config = dict(
    n_head=2,
    d_mlp=512,
    activation='squared_relu',
    norm_place='pre',
    rope_base=55100.0,
    qk_norm=True,
    tie_embeddings=False,
    init='normal',
    init_std_down=0.0,
    optimizer='adamw',
    beta2=0.95,
    weight_decay=0.06,
    decay_shape='linear',
    seq_len=512,
    train_tokens=98950000,
)
Each number is 128 + 32 x the weight over its row's rms, rounded and kept within 0 to 255. Layers, rows and columns count from 0. Numbers have three digits each. The size before them is the row's rms in percent of the matrix's.

# layer 2 MLP down (transposed), 512x128, rms 0.176, rows 156-181, columns 0-127
043:132155140116125109096103140076111117139100111135100167196130148129129118098113133141124101173151116156112137128118136217099080144171134076126203117118118127119090154119133151188129120076158161117138190137152110210120165115189176134183058155161171125116163131143081082157103118180069136121126152112122143135130110068150115072108099192063115063137105080137143124113101129145118134074171
115:086174092126131080158103165140184188127121109108126124138211075182114210103104143092159148111129103141076105128140151132130108159149100107147138134138141081140155154122133167086085132150149091104114138109082084147152155184133132140154157206099199170137158154211114130142145137048151086125079161125105119148125175123149116113137115167164084132134156163108150127171153149134192133129182
044:122090129156078231075164118108079108127116132147121139180082179126092147101106192170146127084192145087123169073127139136117185141077114141111099103121073172144146086162138145154142168117150132113126129130118231146173094067128127127151138112085151141112141131077097139143140091096145132143164081130156136126146155126120164088110122161169121184126065147091174160126148110172167137122163
097:118088159135145173144157119161154055125167195079086120120130080102160055192088148151166112149137203102151107074084056124119184186090147088189125113153185166109132110134116122114126144137144138131137178153132154132138092091118109125125113126129132155088113078182136164160120156100116152139104085139154137124178075142168148099129128095166105128139173167115097109088157140132135132215148
113:137103109139170174124065091106146200114111108134139085126104162117112125109132119095165151154121128109115145181105115080054160129116051138116083132088093054177133159113101125115150163172119141113116168140157135099133112160147102152089111095104145171117113080109084094057098042137167120085134173099094099106119089034080148141155137137089155173091163152161104132124102145160136150113142
113:105086136089153192150067150159149142129143109122103039190084090113204124115103152154114140185142160099179117117152108111074148123181025130115113137072096181132135122148090122132130092152131110106140141188153146122136128096088070146153178084116140148138145105170082090144088085144118132090108121124153087077149106122097139142137154137182147126127153150107103138168104118102054120152095
099:159119093092148103156119172143136073100137091126124190090125118154107090161106184150154146097130137158160110085067204105135099136154115220115088140110100140163168137112131136122132091110111118094235101144131109108106098143106119117136139068080133123152144123114111169171121139093132123187108159111145079089086125128176147112102159056138160087181090129121100131079099110090100110120206
113:178101110117127100148144130112138120121162159158130111115121136120082111185198136090123130120189163169157106090092123128172186140140175108173081131141131150128155135085174192150115080144143108108119092134110052139109094083123179093102073172143166136105195142142102199179123148113143114129082138133135127166182173175180169170169107107170105076105105135123136166191104089135096120101112
096:094110097101138134115184131118144143154144134136159126123103068160116144105161123118130138137135098166142130098154207166126114181135161129126099053122150061125129166118136057104120158117118136077127166157077074102141130142165133102161173115117097110193085112136154159139134114063162103119046106174172130107132080134126079131164137167110072066165084165097134186122113109123211130130178
121:129120112124097141111081171176125064099114112099109053183131097135121188148126127112164183149141223139105118117164102142105147087114092156095105153133114117152110114135143129182099123075127171153125176126123126041138120097139139062080157132064100163142110104090143097080151175139175139146116115136105128170155106161119111137099139074147128100171168196204182116108135097124120167128104
104:128069161120149100154161146175123111102153149127183083112122152102058145052117136151168146098173122076103123132152104108076086169144108123141128161108122096134104168071110098118051175150108100171116139096139167140117131124181148199105137151134097171119145129092168130104117117164146165101170145117132194121134132140143059183082097136184116093178151106175102156091149130067070098143129
051:137132134120185111122058064098069146146165085133159158123083147161163109130132211079122122179112162103200151170198123073140134162110173131144130124119169101141123153124133131198189143104129132117116107094099080180122155107119127114082107135114125143081178110112130146095149088146213106182143117164076117127135089124100132138129115131108149148077162124107128075090087131097124129081185
123:119118083157111099113140189103127170151138116151090159090170113116123125066124153124097148152170094083132151189154100131121106126152107211130069117083116088158123130097141148079160128183115146085137071134079132116113157142114136188103120110137102163120076161139127152074104099078105120050127158143126097074129184143137180142140152108146130176109121185052068061099132149131141080130106
098:136160085085109128215169184184150147141129143136068154159136157168210122114150139125144100080105142196053139164096138080175115097156102130189109077154131119074123147159093143135150123110173146097134142120137063135117136099121125119132160120156151160116156121119120100092098076111124144121174104131125099083098161119148138187142110067149157159104183063129125108122202154113133124143077
126:136114128180127079179148139184078106113127158177143097087109100115150170101116208105097149093129091097141097067107068131131128173097127139089097164176096150157147090078147127115170159159146112170155122087139172129169094119100109169148093128155065194142153122142163120161120144137126123106121126142142148141083168136199066113121116074117176207161088126135106120167162101127151079106089
112:073127091091098175118164167147067177100146136099109104147165161112108134105159145093127103050131074187119130174137182117104119068156076158179116083156121121065101122155114125149132149105156119159120119116175140124141127075149128145089134092118086101105143187132145037151122127113138174097124156120134126119155143097124143124153113126073140109069119089134161108035170100113061140178109
045:111122130190113105108168130117122067117110179106142138140134155096143135097118119151160086097141088164096130183110118178141020145134147166147161104115154135147118124110109107119143095103085159139043098088093202110183154167182147127177137177171139104108167099102114080123202123123175095156140110154089068138098080102144157146050121142138128137133103118132134198115133167121128166125121
119:115121137120145078109090179138101125085126136176140151113084131136121166138091142097093114129144116136123113154084062082146125075117153120095107143153109110093138165106136199123156157203151064106130126119173129142167105161138121052141186130165144059161139111170070145148137150069140122114136125158123091156126148110091087137081122073120113070116087157204199136100152096171109138165064
129:137098105192110051094155088145130144109087138152162178179182083139142181140111095092104109174108114107126134136129069129196130125138139119117120096076096118151114159128138136165145157183161172118116129109129148169176085166077111147142124110106072113107164113137102142166123122155069093110122084160088080140121114114169078173079127164136164088180191172144125155181089148143103196096138
105:157114126133131109135157106136170054167115079138146096082102069131107104175071153170116114139177169150128096172118090113135186157058160163124106149127164133120146064102078112085117113128112113096139097144117070109157096079122109144154102161063172132052197134154136134090148159142122049131092129139143116104129143182187149139166159118135160115116104161140137158163126137165113195177135
114:089100125066087154155096167074106151122127184140141128163118062123150151110142181125141173136100118145138142116151195146162116147135180172056160117108099130067177141065079099118113115055147170122131129175148089138140138049101105041153083130111151111155115073132130115134158061120152109130147149142133165149170126079149141095132083100145138116158138075139095118157104103117151155110176
122:119112093154162143155086133110133137123054121160153118152123095173099104108162122070175180110150135134128113166169142095148153134173121189100135102129120136137154137128095093084154109147175145112157116096120118148124116143116149157123165081164171188142133158092080170070097156074141197177103190123186120096141104139124113172132148098114126114115118121086147084046098216078108090062132
102:108148077086112095072158115083106183130099142131129127073131154180067129092128082138119111164083145108175114069154119197153177112103146181119126113115099092169083169104072116124092104148129106163073141114137138086170080081098091132119110094073091159072158104076098111086096155126071151149093131115096151117129162136172151106127099153175108111101171101152094140136084140153094092106169
092:113010133137163116079168124167149116135183116176184124170076113148109113112113160134189128151163143101127086158176150133112120075132182102122129090163174082144120197120117100129103125181143168087166087086167125086158113144141130158190141110163095099106124107125166120119128166129157135175107085148117142100124117109183122149137109112146203165119130123151097107124171063121072130084147
047:132137171085108123163088097093129124093124137111101127108092127132085095195124135089158125110155136139121151133149085102171102121177121134135198123238142108103145128116148145169134146148173141118119145164142145117166137162134140077097121149187153059118146141010117100205143113162109129136098184104151167120156138167117041096086153138097135116153165119150165117124106122072111088096129
101:116121105110066152123196227170144130085138152096153126175153171121122160097145183099127113112122164183075146094201129127124116163162145137111127156135098122209101128101130176156147099165105166156083088073133159170115180104063112159113170100180139092144135101112102133127133060115158127126136156116158133173151132119092091098124096155129167141105151148173155142125174155109193104112157
# layer 2 MLP up, 512x128, rms 0.189, rows 157-181, columns 0-127
120:116113170117109136138111140085111178141105116116092108104166105075143147087082143154144086136097141142093179175123152169128068144108113119146198136148028167074077190102174190116133124208088139170145066134159097155122126172114156163147135175164163127168107104114146143154154117179139091086170091160128159152112130130137106114113179128183093150155103151059116133092134142106116118140138
047:193190130129136079136109075113191138131120103141149186127137185115144144111166162189162130087137102132109197131130123115122096113175149086110174149133084171129084131133168114128140153093179121130125073091096117091165108168136133105134071142150125076125135109082118170075168074209148165132168068184126152131110083140170111138114142139149137157225094101148133121129096121102133123162128
086:150111144097137139149072136150180151173163161169172115083136101157116167104147115112149078107093108077136122086116123130126117147144103066096175162180121122170174129112105147159117176087095121125113102043102129168138091092218090116121098156147083121094116158162145208143136110116114136194145127158194123135184125169101141110177085123169116184132099118143122175172114151098168164131120
136:160133132131119154154131074124179137156133035163109105199097158123172101087099148105201145133116135112136176107126125093091148099134123126113116043127090121128082137159132102139155104128143114151140119101093098129119115216138177102141105116196130123084065192132098103081123079075127111173154152110094132173095099089115143068175081163126145166136129082156094104137141153147102102101090
119:181149116155108128107102129130139110098059069100134097135117095118131129173083135133147069140088169075170199056141098067112132153143173158142176093171062142173158162154156185159161185144141103118162153145117148132191076137139093154166139173204126142081126158161076149140113079158124136151166071127093130138131111141100152128143154171119163091118158138086102131149122151092115128120144
103:178157134122144116169114076062167159102080111127166163129066112085147158152118162182130138068141145156138131170177125123124090198144088115139099172155138104178148099136113109116118105118110133147065097098139104167145123143144082146129104078143169117150084118083124215140149118099131119097126170185121121095107140197167096152116134110137082074096087151177091167114165125040116132098134
105:136128154086112071119051124089114098116139177078081099139099162154131191097152135102176116084133157137092160127123120092136121141176121102122141090202116132106120134101141143101103117127154090111056110088189142124146152102175132110155120183184146060084112113097115118084119110144149142123222135132150102080114140146137085137145125135147083167183106093130170163149102157031102139132158
091:133116118148167134124112115108092169092050160105130109134157119137128152112093116132154092097158125213150141128148150114116083180181146026138140110113109134056181178145155124114105135133106116134073161122120054174127139121185143127179149101138203140166113104091157124084153109114186124126159122156108120097251127097128159099081086120145155103142115116127138144109108103106123142092130
120:173124180083192151154116124126139163084111154142176087081154156113134083141122158106080131062170100104140164089089056182145084122114152131108136180147129096171125170066124188122138172146142115182151162167095122109122163129145164105099145111122090131112163124103132111060191096126155137090119110119136142124163114153087098123109134192163136086183084174176154089153135132070121103090117
105:152139133113115068166107116113148143158090103114154135106110105081119161112051117104169067106176079193116134074152147105093124099109120125186123167148155149122077116199084123134193122088076131161187084142115124120128171191164156155141165130164109107137077146087142123131113115125133138107118148137155146052195132102084159136173125123109165150132152094110090118120218126128123075141089
052:216183162150157065197108044076192154126128121158144128117148124128149134102120141098127094130183114140111185116126161131132111108153172124119152123184094155132097117121121135146144166083123174115134106093104093127117162147113136102190092125168183079079116176080093147094147074123127135136191056152154161104128107141140077128131156167138120158163099096132093129169149177069150106108117
116:180139188089119126172100127124166159054138172147105180130083137089153104132112103105102086115169111140105141108119099099140089125188134129162208085141139158166101135147125121090171113132082142144122052128112126113139147129164098122055044159115098117081149121130171163117116099163136118069110098135131043101108103105105106160105203143109176131128141125177172113146085150093176148124124
094:156120130126133188179120124097177133121133075071127138062129135122105110127202119143129139178177071079123134149124164169118109169098130093155117098114127114156181108097101097140093202145113150094106121034102116179148089142116050122143085129148162143135161143155089174138109103104128168121102087156137166115133113132142085121168094168195110184123128120150107143182111110162201173119126
124:153136137188129049140129052107198122132136107109098153124128148118181113128108137080131141076170097161089134167125123132120151169101156139118174118174133090160057140084139166158114201129128164130145145162087087148152120155104149134141120165146102100060160138062106162086174115165095148118126102097155110203105081129087131059143096107154139151097110165178152091133132148148101077092123
120:131146157144109166165161105089126144123087100152085122145128189097147147113168105111171161119135094138107142161130157168177069082156119123129110191150159136127101131161139143156145118161037116191069090145137137186118156128170087173107157095177110119096170096075184168173127091121185109171092138157124069173163137121080096065135152156109122107138142141135068163107094133132096102129085
052:216171175147147120156092109126183143128131119106156210131145191141170126152098155136169089082098124156104204111155132125085084111137186134123150115148087144106094100137165137174165119119147125120109106086119089146171144156126152166158083151156158067125111166079030121116202069114132129145164139143093144106098153129132106093159081155143118135186082128110137134165135110088121123149098
128:120128197146115101127121106108105118124153141087145135151139139090131169145110171094168086173178069121112148103115118080146127131144158111161124146161157102046068082091088144115151138133086125151107161136135088122160098092081133111172140203170141070152107136116135126079174109178183117130135066104155170180178103113117139107124162108109146126143096180179166112072173136109197180158092
135:147166211151084117137139046093179135115143139147175165177155177156115115156121160110157136070126129116147150151079125126173125090167185137103135102186152152073079074147132142128131162157100101139090113133112118125104087126120159151143066113142174048084150168134135120128145115127112201129113124153148100130150124091159137117105145182150137115096132188132163141145182167054157159172081
104:160152141142233135174110108115173145127149061145147143105141110107106086081115126148145112112086161178131154128113158048168123150147129145144115151127146136142153141088170128112088099081104060103067138106199105104131170112156142144155114174138181122122096120149099186131188109176151145103167137169108135128098074152155097154144129088121108133114039185143123164155101156103113163110185
111:178162144111100162115112099132154125128055111083122097148081077160119114150096138174144134082133096109074172085152134089153165133194142118147180092153065088161154152143144117133149188103106099089103179153087183182203156066125132090115107148145128130137168132090161090132154075187140122110132079158125163146141129142113130145122094126097132057127147141078168103138104094118093063123149
127:175207151147153084166022128090121118131089069121077126106134085130142154119108110152187099095130124138091159153160121093138159140176126083130147144151138152167128154136135093114090152064129164104068143080148165118136171118177124127151134168171164116110060109148142107077121105121089107095169179116111144100105123158173085157111150076113073122154127102129123192144091121053106141134139
111:131145115122114121142115066063203174169167100129109097130151165151132173153172206115184148124096142140082154123189130170110121072104100107087135120157072134076145149164173115173156116141172096147153104152072100117177142152143161075096089060157104123112111138141103136156165112187094147088126106137169160189112170121107113073140113133163082178108149123098104102113108145143106111142166
084:148123166119179079135131101143162166124141092157100128131122114189142103163138177159157139130156131127130141082141116118121088141114155069110149107139140134045078121087181200176147168166152153161164193143142111093121114131136095139149112103230121110124117037135152108149144117104167113122138080157105112117148157138100154038133146096098111103112157130096088126077202113087120179137129
046:179200166128166080169107088068206171132108077107117132139121176081167158140122142149149118083113080167128222121117139133096095082162166101130153139145109148073114122100150115157174148076128150135125115099074101158155146145098138075160092153152140072112134163046096142079128110182161155187144090175145141139122116139133113118151094106119130137192115108165121099118122135095163140132128
095:151137141125111169109139091139145129032145059108151151194100153110124097146150109185117161147173114127101153130133125129078121104100151110093186155091096145149114163088105090156130114141146139163099136178078149182118138157147106103145159162113140120175161161143111149134132115153103096146137121119160154134122114146037064076088124188139079132102161112078170061111138219160073101126118